Weights of a small transformer language model.
Architecture: RMSNorm before each block, no biases in attention or MLP, untied embeddings.
Training: a variant of Muon for these matrices, 154M tokens, 4694 steps.
Each number is 200 + 20 x the weight over its row's rms, rounded and kept within 0 to 999. Layers, rows and columns count from 0. The size before them is the row's rms in percent of the matrix's.

# layer 3 MLP up, 512x128, rms 0.196, rows 188-242, columns 0-127
106,200,181,189,160,182,180,197,190,182,184,184,162,184,203,181,197,206,184,187,182,219,189,160,197,224,181,200,187,203,226,211,233,214,210,189,221,146,192,205,229,187,231,184,171,176,167,185,179,222,222,185,184,221,226,209,192,217,189,184,171,176,214,187,196,240,200,205,205,186,174,190,200,184,216,210,206,196,191,192,172,195,214,177,201,169,188,184,227,198,199,213,174,192,169,181,234,226,207,206,183,212,196,179,260,189,181,181,178,194,177,192,153,188,222,193,197,197,238,206,206,221,191,235,200,229,203,208,178
094,193,231,183,206,213,164,206,187,216,199,159,206,207,190,198,206,205,162,214,191,198,203,205,192,188,219,230,221,199,189,189,202,215,210,199,204,188,213,212,229,218,204,209,205,193,185,211,191,220,202,186,184,194,169,209,233,230,174,219,219,205,169,188,231,206,181,213,191,169,227,167,196,217,196,172,203,190,199,184,189,213,218,204,191,227,186,190,176,216,213,170,170,232,186,217,174,200,215,191,153,184,172,166,187,180,219,157,204,195,160,212,159,203,179,166,216,179,185,206,216,195,193,192,269,229,227,199,178
100,175,217,214,213,195,161,202,167,208,199,214,175,164,183,167,215,205,191,178,206,202,223,196,203,218,182,212,206,213,182,219,208,211,167,221,202,215,219,223,176,206,184,201,161,227,192,206,189,225,138,192,186,197,213,199,180,202,204,208,196,189,188,233,173,182,201,205,204,175,207,237,169,228,203,182,208,169,187,195,171,207,202,184,144,234,217,208,193,205,190,215,215,217,201,187,198,192,221,158,216,227,210,217,179,181,195,208,230,208,196,242,208,154,219,196,190,194,167,207,206,211,209,186,190,197,238,228,177
104,232,206,180,181,232,197,199,213,181,198,167,186,217,224,203,187,250,184,183,168,150,197,183,210,176,209,194,219,168,216,200,217,213,204,159,195,200,179,183,181,209,197,175,242,197,195,249,200,167,180,211,215,224,214,190,198,199,185,198,187,216,189,231,181,189,232,198,191,232,199,175,195,205,208,202,225,190,213,199,211,208,163,165,225,205,171,183,222,219,213,204,164,217,217,224,215,200,183,219,206,160,184,200,195,182,212,196,186,226,197,198,201,201,202,187,200,217,208,218,215,183,149,195,222,201,232,157,203
095,164,220,184,236,201,197,216,183,216,231,191,177,194,215,193,198,181,184,203,195,203,202,198,189,170,224,202,235,173,183,194,193,224,203,177,192,221,162,223,199,160,190,205,223,218,180,171,200,208,191,212,220,203,192,206,155,213,204,168,174,184,199,217,188,196,184,187,210,210,177,188,201,170,232,202,169,226,172,195,203,188,177,210,230,216,173,210,206,204,180,153,212,191,168,212,218,207,198,216,163,203,211,205,194,199,246,200,233,199,232,236,203,149,201,199,197,203,157,212,187,206,168,189,192,181,234,202,203
106,183,221,217,182,200,206,215,210,222,176,204,209,228,205,266,179,197,201,218,199,240,180,180,186,185,193,244,216,187,190,214,224,215,204,218,204,219,199,190,193,210,168,174,199,191,179,210,177,223,185,195,211,168,164,209,188,204,206,212,204,185,194,224,180,178,156,211,203,192,207,227,206,210,194,212,199,213,205,213,230,213,231,222,202,207,219,195,198,196,213,207,211,188,242,231,200,204,221,196,189,159,207,193,185,158,202,206,204,196,190,201,172,290,201,204,193,185,217,210,186,214,173,212,203,166,201,192,180
099,171,202,194,227,252,197,197,197,227,193,193,205,186,196,198,185,190,209,163,165,202,198,196,244,177,219,178,184,201,193,170,207,198,184,187,219,191,212,173,190,186,209,210,194,169,186,231,233,186,221,176,190,197,227,215,206,175,220,192,185,205,247,215,211,173,183,198,215,209,182,180,167,224,212,220,180,190,186,197,200,247,151,177,211,233,206,194,235,204,215,190,197,179,194,192,155,197,206,180,204,232,163,168,209,210,205,223,181,188,232,211,217,213,202,194,201,245,212,191,202,170,202,222,181,195,190,191,199
096,202,191,214,215,218,220,218,152,208,187,193,185,184,191,208,182,169,209,188,204,177,256,217,209,199,191,176,184,177,203,190,179,194,176,202,196,203,180,236,184,176,180,158,208,220,207,195,198,173,190,208,178,171,201,197,170,166,219,208,184,191,214,237,204,197,201,219,184,209,202,186,236,209,212,174,200,209,188,222,213,200,186,177,153,216,206,190,193,178,221,164,250,198,186,201,212,187,206,218,181,237,187,208,216,205,194,241,238,223,233,227,197,186,212,212,181,239,190,196,214,199,170,197,174,195,221,193,170
100,203,182,198,207,169,217,213,202,236,214,247,196,193,178,201,210,199,208,205,219,235,177,244,187,224,193,194,224,164,228,210,222,170,206,204,232,220,225,204,193,193,202,216,206,175,230,203,206,184,195,201,190,200,217,172,178,187,192,164,207,199,171,214,213,222,200,183,172,219,187,211,200,190,191,231,221,192,214,230,213,184,205,190,224,217,233,187,229,194,192,190,199,219,190,198,202,199,190,233,176,197,248,219,189,213,190,209,159,185,209,185,156,182,214,238,232,239,188,243,205,178,181,199,211,173,178,205,222
103,217,212,200,167,195,222,180,202,224,194,165,214,203,193,201,214,201,224,181,214,190,217,209,189,194,183,198,209,211,209,215,194,210,198,169,191,182,186,195,206,203,237,197,191,226,200,216,183,179,233,211,175,182,225,234,202,234,214,185,209,180,178,262,191,217,253,169,181,203,229,174,206,180,194,213,234,208,191,221,194,171,212,154,230,218,218,190,213,164,204,190,189,228,205,214,187,216,232,203,183,174,193,193,209,245,232,206,198,219,205,169,209,179,227,208,195,225,184,169,224,180,215,211,213,205,174,195,218
112,180,180,194,182,232,196,214,200,181,143,189,208,177,218,209,200,168,204,215,181,188,237,202,189,207,211,161,196,181,181,194,168,220,213,196,178,217,197,180,191,215,216,228,235,188,191,185,205,210,207,185,199,209,212,179,189,234,164,202,184,179,176,196,211,209,177,157,178,258,201,157,217,150,217,188,199,166,200,203,220,241,197,197,206,233,214,186,195,213,188,170,212,211,216,210,226,190,219,213,223,206,173,212,219,207,209,167,207,208,196,218,218,225,212,185,218,211,205,202,173,233,179,189,200,207,221,198,205
102,227,206,198,245,211,175,188,194,195,194,227,210,204,180,212,196,222,201,215,174,214,167,172,238,198,223,199,205,191,199,213,210,213,213,212,237,160,200,190,197,187,176,174,196,222,160,194,206,182,185,222,206,187,232,181,193,174,200,213,192,200,194,200,211,233,186,216,183,235,196,184,193,201,161,216,256,185,230,198,193,199,209,188,220,200,218,232,210,235,183,153,188,219,193,201,205,218,191,176,220,226,196,214,207,210,215,214,181,168,213,211,167,205,155,201,159,163,201,201,215,221,226,181,185,177,201,198,222
092,191,213,221,210,209,213,198,207,211,197,168,216,205,210,164,188,224,181,209,181,187,217,183,183,208,235,211,189,197,176,211,199,193,193,196,226,190,209,206,199,213,202,160,185,236,207,231,204,187,181,182,211,194,163,204,216,226,214,214,196,202,197,214,193,170,189,194,178,170,155,184,194,191,182,221,202,219,184,153,186,225,195,157,205,178,165,238,208,218,219,248,194,216,177,188,205,179,223,184,234,168,198,220,205,199,201,232,238,201,209,176,184,227,200,208,222,149,225,201,218,180,183,208,192,204,157,212,207
094,186,212,219,198,212,190,219,175,258,210,204,197,206,193,218,200,220,201,198,204,183,215,173,208,197,200,201,199,241,219,195,164,229,203,218,189,210,189,198,183,167,210,192,205,190,199,228,244,202,166,196,202,202,259,171,220,212,183,202,209,210,212,207,199,200,187,211,238,198,197,169,188,175,243,199,205,200,199,202,226,233,184,203,197,221,229,204,194,214,203,190,190,233,188,201,201,208,255,227,181,189,180,163,181,219,223,171,182,218,177,214,205,203,229,194,223,154,202,177,211,165,196,198,181,200,169,231,199
096,157,191,182,211,191,220,240,172,209,180,214,214,185,202,202,182,164,194,203,215,198,193,185,171,196,208,186,221,216,212,195,205,175,231,220,192,209,210,189,207,208,191,186,182,161,216,199,180,199,212,228,206,168,213,199,192,217,145,201,198,210,189,185,169,197,228,210,203,209,234,206,185,190,211,205,196,207,203,159,179,202,180,180,231,228,217,216,185,220,215,216,207,186,212,182,242,163,217,158,210,206,234,188,197,193,219,222,228,234,212,200,199,215,201,250,179,243,219,184,211,217,216,225,199,214,190,229,171
092,193,212,228,230,218,197,197,194,237,202,186,213,195,207,182,185,195,217,198,173,202,188,195,243,212,194,213,220,200,233,191,203,151,197,209,210,216,213,196,203,217,258,196,199,216,179,175,197,210,205,206,187,227,219,154,175,191,200,173,177,209,242,166,216,197,181,194,238,195,187,196,208,162,167,222,166,159,230,176,201,186,175,220,208,218,221,203,183,230,207,222,193,230,185,189,227,224,213,187,187,211,195,192,211,209,195,171,179,215,204,170,196,156,178,198,183,187,194,196,189,189,203,198,185,203,155,207,197
105,167,187,219,191,212,228,183,187,197,195,180,222,191,198,169,223,189,187,203,145,208,191,183,221,229,143,206,209,207,190,204,219,214,167,216,209,187,173,235,209,234,231,238,219,207,164,185,184,205,210,169,182,205,178,215,170,179,165,203,188,218,209,209,232,204,191,178,211,203,216,216,210,205,208,195,209,187,184,195,208,215,208,194,209,226,230,187,204,166,228,199,185,199,195,162,217,233,212,190,214,226,228,213,235,199,180,166,189,197,208,213,176,235,177,164,180,217,184,209,195,206,181,209,217,230,191,199,205
093,204,203,189,196,189,207,183,245,189,188,195,198,177,222,176,203,155,198,185,178,196,246,174,198,213,200,203,217,215,222,193,203,217,202,182,209,217,234,175,212,215,167,176,195,178,215,168,215,180,183,206,213,185,211,236,180,194,194,210,217,196,194,195,235,253,192,161,210,213,193,227,195,198,209,201,211,160,187,184,178,188,196,213,210,160,221,213,236,208,177,213,197,173,205,198,184,190,177,204,141,227,198,179,201,178,193,184,201,197,195,210,217,207,204,195,164,187,185,205,184,229,143,180,189,198,215,168,201
096,234,191,195,233,161,200,208,202,203,200,230,190,178,219,215,204,226,196,194,190,182,251,206,214,196,179,198,228,198,183,217,206,199,218,217,166,197,201,199,212,196,169,189,193,183,200,201,235,201,222,233,212,197,213,224,211,167,218,160,201,204,207,208,199,226,223,187,202,225,232,218,227,199,211,185,174,202,183,167,184,228,227,225,200,224,180,203,195,210,181,183,194,220,242,198,187,218,190,190,202,205,219,208,173,171,173,209,233,209,222,211,234,213,216,228,230,170,156,242,196,181,200,168,208,208,220,214,172
097,207,190,215,223,178,158,183,178,208,189,200,224,213,200,240,221,211,199,209,192,217,199,197,196,169,188,190,176,217,175,197,217,191,207,207,177,199,205,203,188,202,191,188,226,191,204,207,192,176,206,186,211,202,189,197,175,173,210,241,226,201,167,201,225,224,212,204,181,212,195,190,191,171,198,200,187,215,209,134,230,132,202,227,163,223,195,208,202,175,207,140,213,223,175,185,165,181,186,185,223,183,198,204,227,212,211,176,187,200,232,208,210,163,200,186,219,200,203,239,217,212,179,176,212,195,201,205,198
093,186,202,212,161,200,220,188,194,224,164,193,171,166,212,209,201,203,186,176,247,195,187,198,204,202,219,217,190,227,228,186,224,261,152,203,216,227,198,196,207,164,219,174,205,205,206,224,177,186,204,202,228,196,203,209,192,165,216,215,192,168,194,221,184,205,191,226,158,164,182,218,234,204,184,197,189,213,194,243,199,186,202,193,247,224,181,192,194,187,186,219,199,205,228,173,206,181,213,180,204,162,213,186,220,188,197,206,179,213,197,208,197,192,201,199,205,168,216,176,232,204,218,193,195,221,169,197,180
108,207,175,215,213,202,209,168,190,202,197,224,205,169,187,193,181,205,192,219,206,204,174,197,205,212,182,168,201,174,225,216,197,228,186,261,201,220,220,202,234,188,208,200,207,227,188,192,202,214,200,171,212,185,228,236,185,203,212,204,182,214,217,170,235,194,217,219,199,186,181,199,193,207,203,213,196,212,202,242,215,153,186,160,210,202,200,247,225,264,231,209,215,210,180,200,204,206,206,176,197,171,186,204,207,211,163,193,187,206,170,201,176,179,223,199,202,241,208,204,192,189,224,203,166,186,188,166,218
104,213,176,216,196,181,224,225,163,204,194,209,194,163,130,179,212,188,179,221,188,233,195,184,226,193,229,196,169,183,185,216,214,195,195,170,188,203,210,193,222,217,173,179,226,206,177,206,227,188,203,170,190,232,199,141,197,179,176,212,202,162,205,186,221,197,223,178,180,199,195,186,185,237,186,178,179,213,212,215,216,196,166,189,204,207,166,193,196,170,198,233,174,202,184,205,215,207,216,197,207,169,206,198,215,213,181,180,201,173,188,222,224,214,150,199,194,226,195,210,205,187,185,193,201,198,216,186,200
097,200,183,208,179,214,188,208,188,175,180,185,202,195,188,205,175,181,193,201,214,200,190,186,191,204,205,180,229,193,185,188,196,214,187,179,172,226,187,203,163,239,198,203,218,184,194,163,195,182,218,175,210,237,177,202,196,191,200,202,199,220,172,189,211,197,174,204,168,193,247,167,200,191,207,181,220,198,181,182,184,172,228,171,193,238,198,159,217,208,220,174,192,208,209,183,159,222,172,205,244,201,207,180,212,207,200,194,180,191,192,210,204,172,206,138,150,192,184,221,214,177,209,175,226,181,195,167,173
098,176,180,214,244,173,199,241,215,195,215,188,173,220,192,211,208,208,214,188,190,235,179,205,198,189,197,204,191,177,174,201,165,182,215,218,179,214,223,212,186,215,238,186,191,205,195,206,220,150,172,227,226,186,177,180,205,182,197,175,221,212,165,219,228,204,176,212,229,190,191,229,207,221,175,227,199,226,175,201,188,193,198,231,191,208,169,229,225,227,217,219,196,224,189,230,156,211,207,210,184,206,223,203,219,192,225,236,206,211,227,159,171,196,197,185,197,216,219,203,206,229,206,183,221,207,206,194,179
108,170,242,198,183,211,208,175,212,201,209,194,189,206,238,164,187,194,207,192,236,220,245,197,220,188,216,206,173,224,164,231,229,197,216,215,167,185,193,194,165,226,200,220,217,214,206,201,204,193,231,204,203,194,209,166,182,221,188,163,205,192,212,179,191,216,214,207,195,193,219,187,211,184,214,189,178,199,158,207,163,159,218,206,175,246,214,214,205,179,193,185,225,212,181,187,235,151,197,198,250,223,190,203,219,194,193,187,174,183,207,187,192,206,194,191,194,191,209,207,186,201,230,203,185,190,179,226,227
110,196,216,195,178,196,212,189,225,234,222,197,175,194,168,178,172,215,200,187,179,203,151,212,217,173,189,192,213,179,170,213,211,210,193,192,208,181,256,202,198,200,193,187,186,221,218,186,178,209,209,216,190,220,186,158,181,205,247,193,199,210,221,216,196,194,179,243,203,220,202,225,180,235,203,177,191,201,202,207,170,185,190,211,196,206,204,245,174,197,231,238,171,185,214,188,202,205,216,160,182,200,196,198,192,193,196,191,170,228,221,194,201,241,188,172,211,230,206,194,183,218,202,154,208,207,171,177,215
101,206,183,191,205,183,229,198,238,204,224,206,195,183,199,163,181,195,235,200,183,196,218,191,166,224,203,216,183,199,182,232,206,172,195,159,194,198,159,220,207,170,212,207,170,185,215,188,213,199,197,173,217,205,156,226,226,182,167,178,188,192,201,189,172,221,202,232,161,228,205,211,203,212,197,207,216,183,187,211,168,217,245,182,197,192,219,216,210,200,215,229,216,180,217,207,219,201,207,223,234,193,159,198,174,199,170,217,216,204,178,233,160,203,216,218,218,184,184,200,236,218,197,183,191,185,181,183,185
101,180,187,201,199,207,198,221,164,249,197,159,199,193,202,201,219,203,208,249,224,178,231,201,211,164,218,191,230,203,180,231,216,191,190,201,179,208,165,201,191,218,214,218,184,218,202,197,187,181,158,199,207,191,233,178,181,197,189,179,203,160,188,188,242,186,201,217,192,195,200,183,205,195,176,200,163,226,214,216,204,205,218,195,190,215,223,150,198,188,177,228,164,190,217,197,216,188,161,195,216,192,191,215,226,198,215,220,198,170,218,217,210,192,189,227,226,196,177,229,207,181,202,205,216,224,199,241,168
103,170,210,196,183,197,186,203,200,205,182,183,221,186,186,187,200,207,172,180,223,211,238,183,183,205,194,227,215,193,213,204,165,254,218,245,186,226,239,167,204,220,186,203,183,228,161,184,203,221,221,223,210,208,186,211,190,243,199,182,230,236,184,219,208,202,209,195,212,206,198,173,215,184,170,224,192,194,170,179,236,205,226,196,201,232,207,196,206,197,177,171,194,210,199,178,183,178,180,213,228,185,206,212,198,199,221,176,202,180,206,169,167,206,196,191,185,170,197,185,170,220,242,209,223,164,196,215,189
102,209,195,213,213,212,168,192,220,164,170,214,189,201,210,195,208,186,219,227,216,209,190,193,230,214,194,204,189,210,233,197,224,183,216,212,226,230,229,221,183,240,190,232,228,191,205,196,190,215,221,176,204,192,251,197,206,206,220,211,197,211,190,205,216,216,234,208,208,234,165,220,166,184,218,227,206,222,215,191,204,168,188,188,178,220,174,197,148,207,194,215,213,186,234,193,186,231,192,187,195,205,168,231,193,195,209,188,183,198,153,197,187,198,193,173,217,223,176,202,188,207,227,187,209,243,180,216,240
097,194,178,212,193,214,185,153,227,180,187,187,194,194,210,211,201,221,196,214,195,176,213,177,186,198,202,208,200,221,212,185,228,182,244,188,179,192,173,218,213,189,177,220,217,189,166,187,228,160,197,199,212,202,266,198,180,197,231,192,179,235,173,207,179,214,173,137,164,215,163,194,157,180,195,200,215,171,196,173,193,203,180,172,192,182,167,190,210,184,164,187,177,171,194,194,226,223,203,201,213,201,204,187,189,196,225,195,185,213,228,185,200,187,216,189,210,183,213,222,210,196,204,203,182,218,195,204,199
096,161,212,209,183,187,188,178,231,202,178,218,186,210,217,183,190,190,213,225,163,218,164,202,190,198,197,193,180,231,217,220,208,208,217,177,172,161,170,216,196,184,241,210,206,214,189,185,235,187,164,220,207,174,213,225,227,173,195,216,199,235,223,199,157,196,201,188,204,197,214,188,170,214,211,207,212,169,206,210,250,197,198,213,188,225,189,214,203,240,196,199,201,165,177,198,177,241,179,199,212,184,198,208,196,221,198,198,230,201,185,198,172,210,186,186,202,208,213,173,224,218,206,179,217,243,207,182,162
102,208,225,238,235,187,192,192,212,203,202,227,228,190,214,156,190,183,186,241,196,233,197,195,198,195,175,210,203,196,157,239,202,194,200,186,210,195,200,220,209,239,214,186,182,183,203,186,190,193,232,207,218,156,174,212,188,216,172,189,193,190,180,177,185,201,229,188,243,229,202,175,187,201,180,205,251,214,178,173,226,187,186,195,202,216,204,214,213,185,232,179,219,181,224,217,165,179,226,188,229,160,218,213,173,189,194,227,194,203,188,216,172,201,226,231,182,200,212,193,198,213,217,188,201,203,213,214,214
098,182,176,176,190,187,188,210,204,185,200,225,221,174,198,174,204,172,178,198,234,173,195,216,176,209,221,210,193,216,199,194,179,198,212,184,223,168,196,190,214,189,156,194,235,180,202,170,194,227,239,197,206,206,184,199,167,186,165,216,217,206,219,231,230,203,177,217,212,238,193,195,208,184,180,194,188,181,210,178,193,189,218,184,207,215,174,229,179,222,225,194,194,189,180,214,195,209,190,185,206,164,211,185,196,224,201,191,233,236,241,180,159,172,220,189,227,219,213,247,176,196,204,217,159,180,190,188,211
095,220,191,180,213,216,190,185,186,221,207,177,200,194,190,195,231,193,204,199,208,181,209,221,234,221,207,234,190,205,201,184,210,223,171,226,198,207,186,166,217,242,183,198,204,232,182,222,152,197,172,172,230,190,210,221,230,197,176,194,217,223,221,209,224,187,201,190,196,220,155,182,227,206,187,173,196,208,194,185,171,193,189,199,182,202,170,196,188,217,244,204,228,201,206,209,205,179,190,197,159,169,215,159,227,211,186,234,220,215,219,236,212,228,228,210,232,205,208,176,199,194,183,191,241,212,212,192,218
098,231,213,191,197,216,165,213,207,196,215,190,220,205,189,171,162,193,185,256,206,195,193,178,185,239,181,210,192,217,198,231,212,180,215,197,219,204,180,211,192,208,221,185,218,205,186,205,213,180,192,187,203,198,201,214,235,197,184,213,180,194,258,209,200,182,222,240,199,189,182,234,198,204,247,214,200,211,181,185,217,200,200,190,170,184,195,172,243,184,187,204,208,188,216,243,148,215,189,219,208,200,217,164,196,192,175,157,214,199,208,195,206,204,216,194,189,172,199,187,164,174,205,188,200,210,169,230,177
095,175,200,180,184,183,209,205,150,185,224,197,197,185,239,223,204,214,202,177,185,173,207,193,209,215,182,216,179,234,193,202,177,181,186,186,193,177,211,212,215,159,188,197,249,204,206,205,218,181,190,224,172,235,242,226,198,191,164,191,208,195,202,179,198,192,185,178,208,195,186,205,191,214,221,208,189,179,186,199,230,200,207,180,183,189,207,240,184,193,211,207,229,208,199,173,201,211,202,232,186,180,183,185,201,218,176,240,209,190,189,186,169,199,193,207,182,192,246,231,248,221,172,201,155,178,218,176,217
104,222,173,148,226,190,198,230,214,176,186,225,183,208,174,230,237,199,194,181,195,172,188,172,228,183,199,195,248,192,231,205,219,214,177,206,209,186,236,209,238,163,203,222,172,190,180,168,201,188,210,217,216,220,203,203,199,236,201,225,195,208,169,211,213,215,195,225,183,194,193,188,221,205,229,237,221,209,222,234,191,185,175,234,231,191,204,182,214,208,214,211,217,226,218,193,205,239,193,215,184,218,195,211,221,209,205,180,185,224,184,198,202,224,193,221,172,188,200,199,222,196,225,208,210,164,194,178,201
098,204,204,199,204,224,219,205,245,195,152,187,210,198,185,214,183,214,206,189,215,195,175,214,213,186,201,192,226,174,209,227,203,175,163,234,194,210,196,132,162,207,211,173,178,233,200,186,196,191,212,202,212,220,229,219,212,196,247,230,210,214,190,210,191,176,205,141,206,189,196,228,210,188,182,185,198,189,196,157,182,192,222,198,219,215,199,209,167,166,197,219,214,172,189,215,209,193,211,192,234,228,182,192,214,207,197,204,195,176,224,224,193,204,204,176,205,183,221,187,180,195,241,212,205,221,190,218,215
091,187,184,183,188,189,187,190,212,182,231,209,234,205,182,195,173,195,174,192,221,157,191,227,222,197,169,179,173,211,152,173,188,192,173,205,206,173,194,178,209,177,216,215,184,202,196,243,216,232,213,180,242,212,193,168,189,201,195,193,194,174,189,176,191,213,221,191,204,208,205,173,192,217,179,210,237,187,210,193,211,205,185,206,226,188,184,203,204,206,209,205,185,173,206,244,243,229,202,220,216,184,185,174,160,211,171,186,162,213,223,177,225,201,238,197,229,202,200,199,186,213,203,163,178,189,204,228,200
092,207,208,209,201,163,182,192,229,216,190,218,189,226,189,239,212,186,184,187,200,183,199,214,186,226,209,194,183,234,212,166,180,197,204,228,173,182,212,220,213,212,184,208,231,195,180,190,212,182,214,186,183,210,197,205,193,195,192,185,179,211,221,183,183,181,199,162,196,238,188,207,209,197,160,174,169,176,209,134,201,204,226,220,188,180,172,179,179,190,205,252,211,215,156,198,187,193,189,209,181,204,212,177,203,203,218,230,217,227,238,201,238,197,211,184,190,203,159,188,197,203,183,228,212,171,193,211,227
096,201,195,175,202,227,198,179,153,190,213,161,192,206,179,207,223,205,201,204,221,235,200,210,214,191,166,203,193,234,213,171,225,222,188,185,197,215,195,207,149,210,206,191,202,205,197,234,238,216,172,200,230,215,213,170,191,221,184,185,188,171,236,186,159,190,221,175,223,184,173,218,223,227,212,172,203,208,171,216,227,178,217,186,189,210,206,215,176,192,213,191,199,165,185,195,215,179,174,190,201,184,201,205,212,212,210,205,175,216,219,195,206,243,204,212,206,203,195,207,188,239,168,244,189,179,212,169,213
105,196,202,181,203,210,218,193,153,149,233,179,211,211,194,203,210,158,194,207,168,178,216,205,222,226,216,194,192,219,189,205,234,191,204,228,209,154,164,213,226,181,192,213,238,212,243,177,185,210,178,205,187,227,228,234,193,165,192,208,201,216,202,236,199,207,188,178,218,194,202,216,192,194,208,179,185,221,178,249,199,176,209,217,183,228,191,197,181,200,196,170,218,216,195,208,235,223,188,208,221,188,214,192,235,187,208,198,197,159,207,193,224,208,182,199,187,191,176,181,200,184,213,184,178,221,190,204,231
095,210,206,207,219,208,209,194,184,205,183,180,212,207,223,204,191,174,201,194,211,224,209,176,167,187,230,185,207,217,194,190,164,216,195,211,163,187,201,176,181,227,189,166,205,217,184,140,227,189,226,205,216,183,155,195,199,199,187,241,225,179,149,223,189,164,164,180,208,189,193,201,192,231,220,162,213,184,153,186,198,180,188,189,196,175,215,211,176,171,197,199,195,196,206,209,182,201,233,185,216,166,198,206,216,226,222,185,190,208,202,215,198,190,192,195,174,201,214,174,207,198,185,164,237,208,175,212,186
111,177,218,211,171,193,220,215,235,203,228,179,166,193,189,232,185,178,180,172,187,182,196,182,211,215,196,175,203,200,201,165,212,172,215,228,204,208,227,200,182,203,182,219,218,213,214,192,204,167,214,203,206,240,207,197,217,188,188,198,209,214,185,171,195,155,202,219,214,207,235,251,191,195,178,209,198,179,221,212,233,165,209,234,187,198,216,222,183,191,218,221,204,174,196,222,173,229,202,247,190,244,195,211,188,223,233,206,178,236,213,192,205,200,219,220,186,208,160,172,200,208,194,185,187,216,185,204,218
097,228,189,214,218,251,220,245,195,198,210,227,188,175,216,223,184,230,180,188,184,247,175,210,236,210,205,219,215,211,218,207,184,201,192,179,214,156,196,195,206,211,243,182,187,233,236,199,200,207,215,194,209,187,192,208,183,191,191,186,183,231,206,231,172,196,191,180,226,182,207,199,205,211,187,193,198,201,201,200,183,216,175,187,180,223,188,240,229,218,209,198,160,182,183,192,196,194,211,191,218,189,238,184,193,250,188,206,218,172,178,212,201,199,173,174,220,243,214,216,183,201,221,188,208,218,227,196,213
095,168,201,235,191,185,218,205,183,197,213,163,203,252,170,181,215,193,204,195,187,211,174,209,201,230,241,227,172,171,226,172,230,204,240,178,201,205,202,171,199,179,196,187,230,225,198,209,222,193,219,200,247,211,220,195,164,182,158,205,194,209,219,209,166,196,199,209,181,212,235,222,190,177,203,212,226,186,205,197,213,196,214,223,203,211,218,198,208,240,221,200,220,226,212,164,219,239,215,212,205,215,222,202,212,197,199,189,185,188,169,178,193,180,187,227,199,190,222,195,198,200,164,201,182,192,235,200,206
095,146,241,211,197,185,205,225,212,171,192,196,179,209,207,183,174,194,200,227,188,200,183,190,201,180,164,181,210,227,195,192,223,226,190,215,241,236,169,214,174,212,248,182,188,192,182,199,198,220,191,175,222,175,186,220,192,220,237,210,179,171,185,205,193,242,214,192,198,201,187,230,207,188,227,210,196,189,236,174,180,211,211,185,238,169,213,173,186,187,183,170,177,192,170,187,190,242,207,173,213,194,209,184,198,210,209,207,212,193,218,209,225,212,213,210,228,179,212,218,208,239,190,224,208,205,198,194,203
096,201,212,196,174,215,190,223,208,215,225,209,225,146,180,181,215,220,181,195,183,216,168,202,211,190,164,171,216,200,190,203,218,218,202,191,181,163,204,195,187,179,215,210,192,190,202,185,221,190,220,175,192,204,134,188,164,189,196,212,201,189,208,188,184,200,194,184,204,199,200,195,199,222,167,196,176,153,183,203,191,203,195,194,211,231,221,207,200,176,174,229,217,227,194,222,219,221,192,188,251,184,217,194,190,175,179,165,144,163,198,196,189,229,202,194,231,181,211,179,184,206,191,192,202,239,220,208,197
105,205,196,216,209,211,180,198,162,219,208,182,159,198,214,178,185,215,221,227,202,223,204,186,205,207,224,204,191,150,187,190,187,221,205,169,202,193,193,188,217,227,179,197,220,179,194,230,225,140,204,167,190,197,245,194,196,180,184,217,188,202,218,206,193,184,200,183,190,236,224,185,224,205,196,231,146,172,219,196,204,198,180,225,173,211,209,223,186,200,180,203,199,187,198,216,196,204,192,205,230,182,209,231,200,213,209,184,188,203,154,151,183,237,172,185,203,189,176,209,208,172,216,186,175,208,220,210,191
102,234,194,181,221,195,185,181,209,200,210,184,198,206,185,196,199,233,201,220,197,234,179,185,207,226,201,213,251,225,193,184,175,206,203,223,210,231,221,216,172,204,220,227,210,237,179,228,242,243,213,191,178,179,177,202,213,167,221,230,176,195,206,220,188,209,209,208,195,213,190,256,184,201,193,191,228,218,195,190,199,194,193,193,179,238,193,184,164,189,194,159,209,193,198,210,176,208,193,232,181,192,192,175,177,198,228,229,172,186,189,189,191,241,192,212,189,185,202,202,169,169,176,223,186,214,198,217,215
113,159,206,174,202,207,232,199,175,203,196,217,245,203,236,202,185,197,190,210,197,207,205,209,191,209,172,222,200,191,204,204,185,188,219,172,211,178,154,173,174,185,203,222,214,175,209,186,212,207,258,132,199,198,200,222,215,199,193,226,176,191,175,178,185,256,188,185,173,197,184,208,185,195,203,219,177,192,187,202,190,192,190,218,214,219,218,194,188,208,189,177,203,175,188,196,206,216,182,213,215,232,166,185,229,204,223,222,176,217,229,209,178,196,206,184,218,221,197,204,190,166,186,214,211,195,209,245,226
110,204,205,196,209,194,187,181,143,197,206,222,188,206,180,233,216,216,163,217,157,240,198,208,212,238,209,166,181,198,193,199,195,187,236,211,185,209,220,208,232,203,178,195,220,184,177,184,197,170,177,182,231,229,211,197,212,155,201,168,184,165,171,170,195,199,201,205,205,193,214,217,221,218,182,222,179,216,234,225,191,197,201,223,205,220,191,221,189,230,233,216,224,225,223,198,175,198,199,219,196,198,226,224,187,191,211,215,210,179,190,222,211,199,208,217,209,202,175,242,171,193,199,171,192,187,187,215,233
108,201,223,195,197,162,218,197,176,206,254,229,177,198,185,205,228,198,196,207,194,154,196,207,230,232,203,219,222,163,184,198,193,206,183,201,193,178,173,196,212,183,191,223,208,194,184,220,217,187,200,162,185,219,218,198,187,211,191,173,197,229,188,187,216,202,184,180,179,210,214,175,196,211,203,203,204,200,218,191,194,185,249,199,170,185,159,192,199,235,231,235,171,211,203,219,211,203,198,194,234,193,180,188,219,200,166,165,165,209,209,172,208,201,195,198,187,205,185,241,242,200,184,237,200,208,163,179,216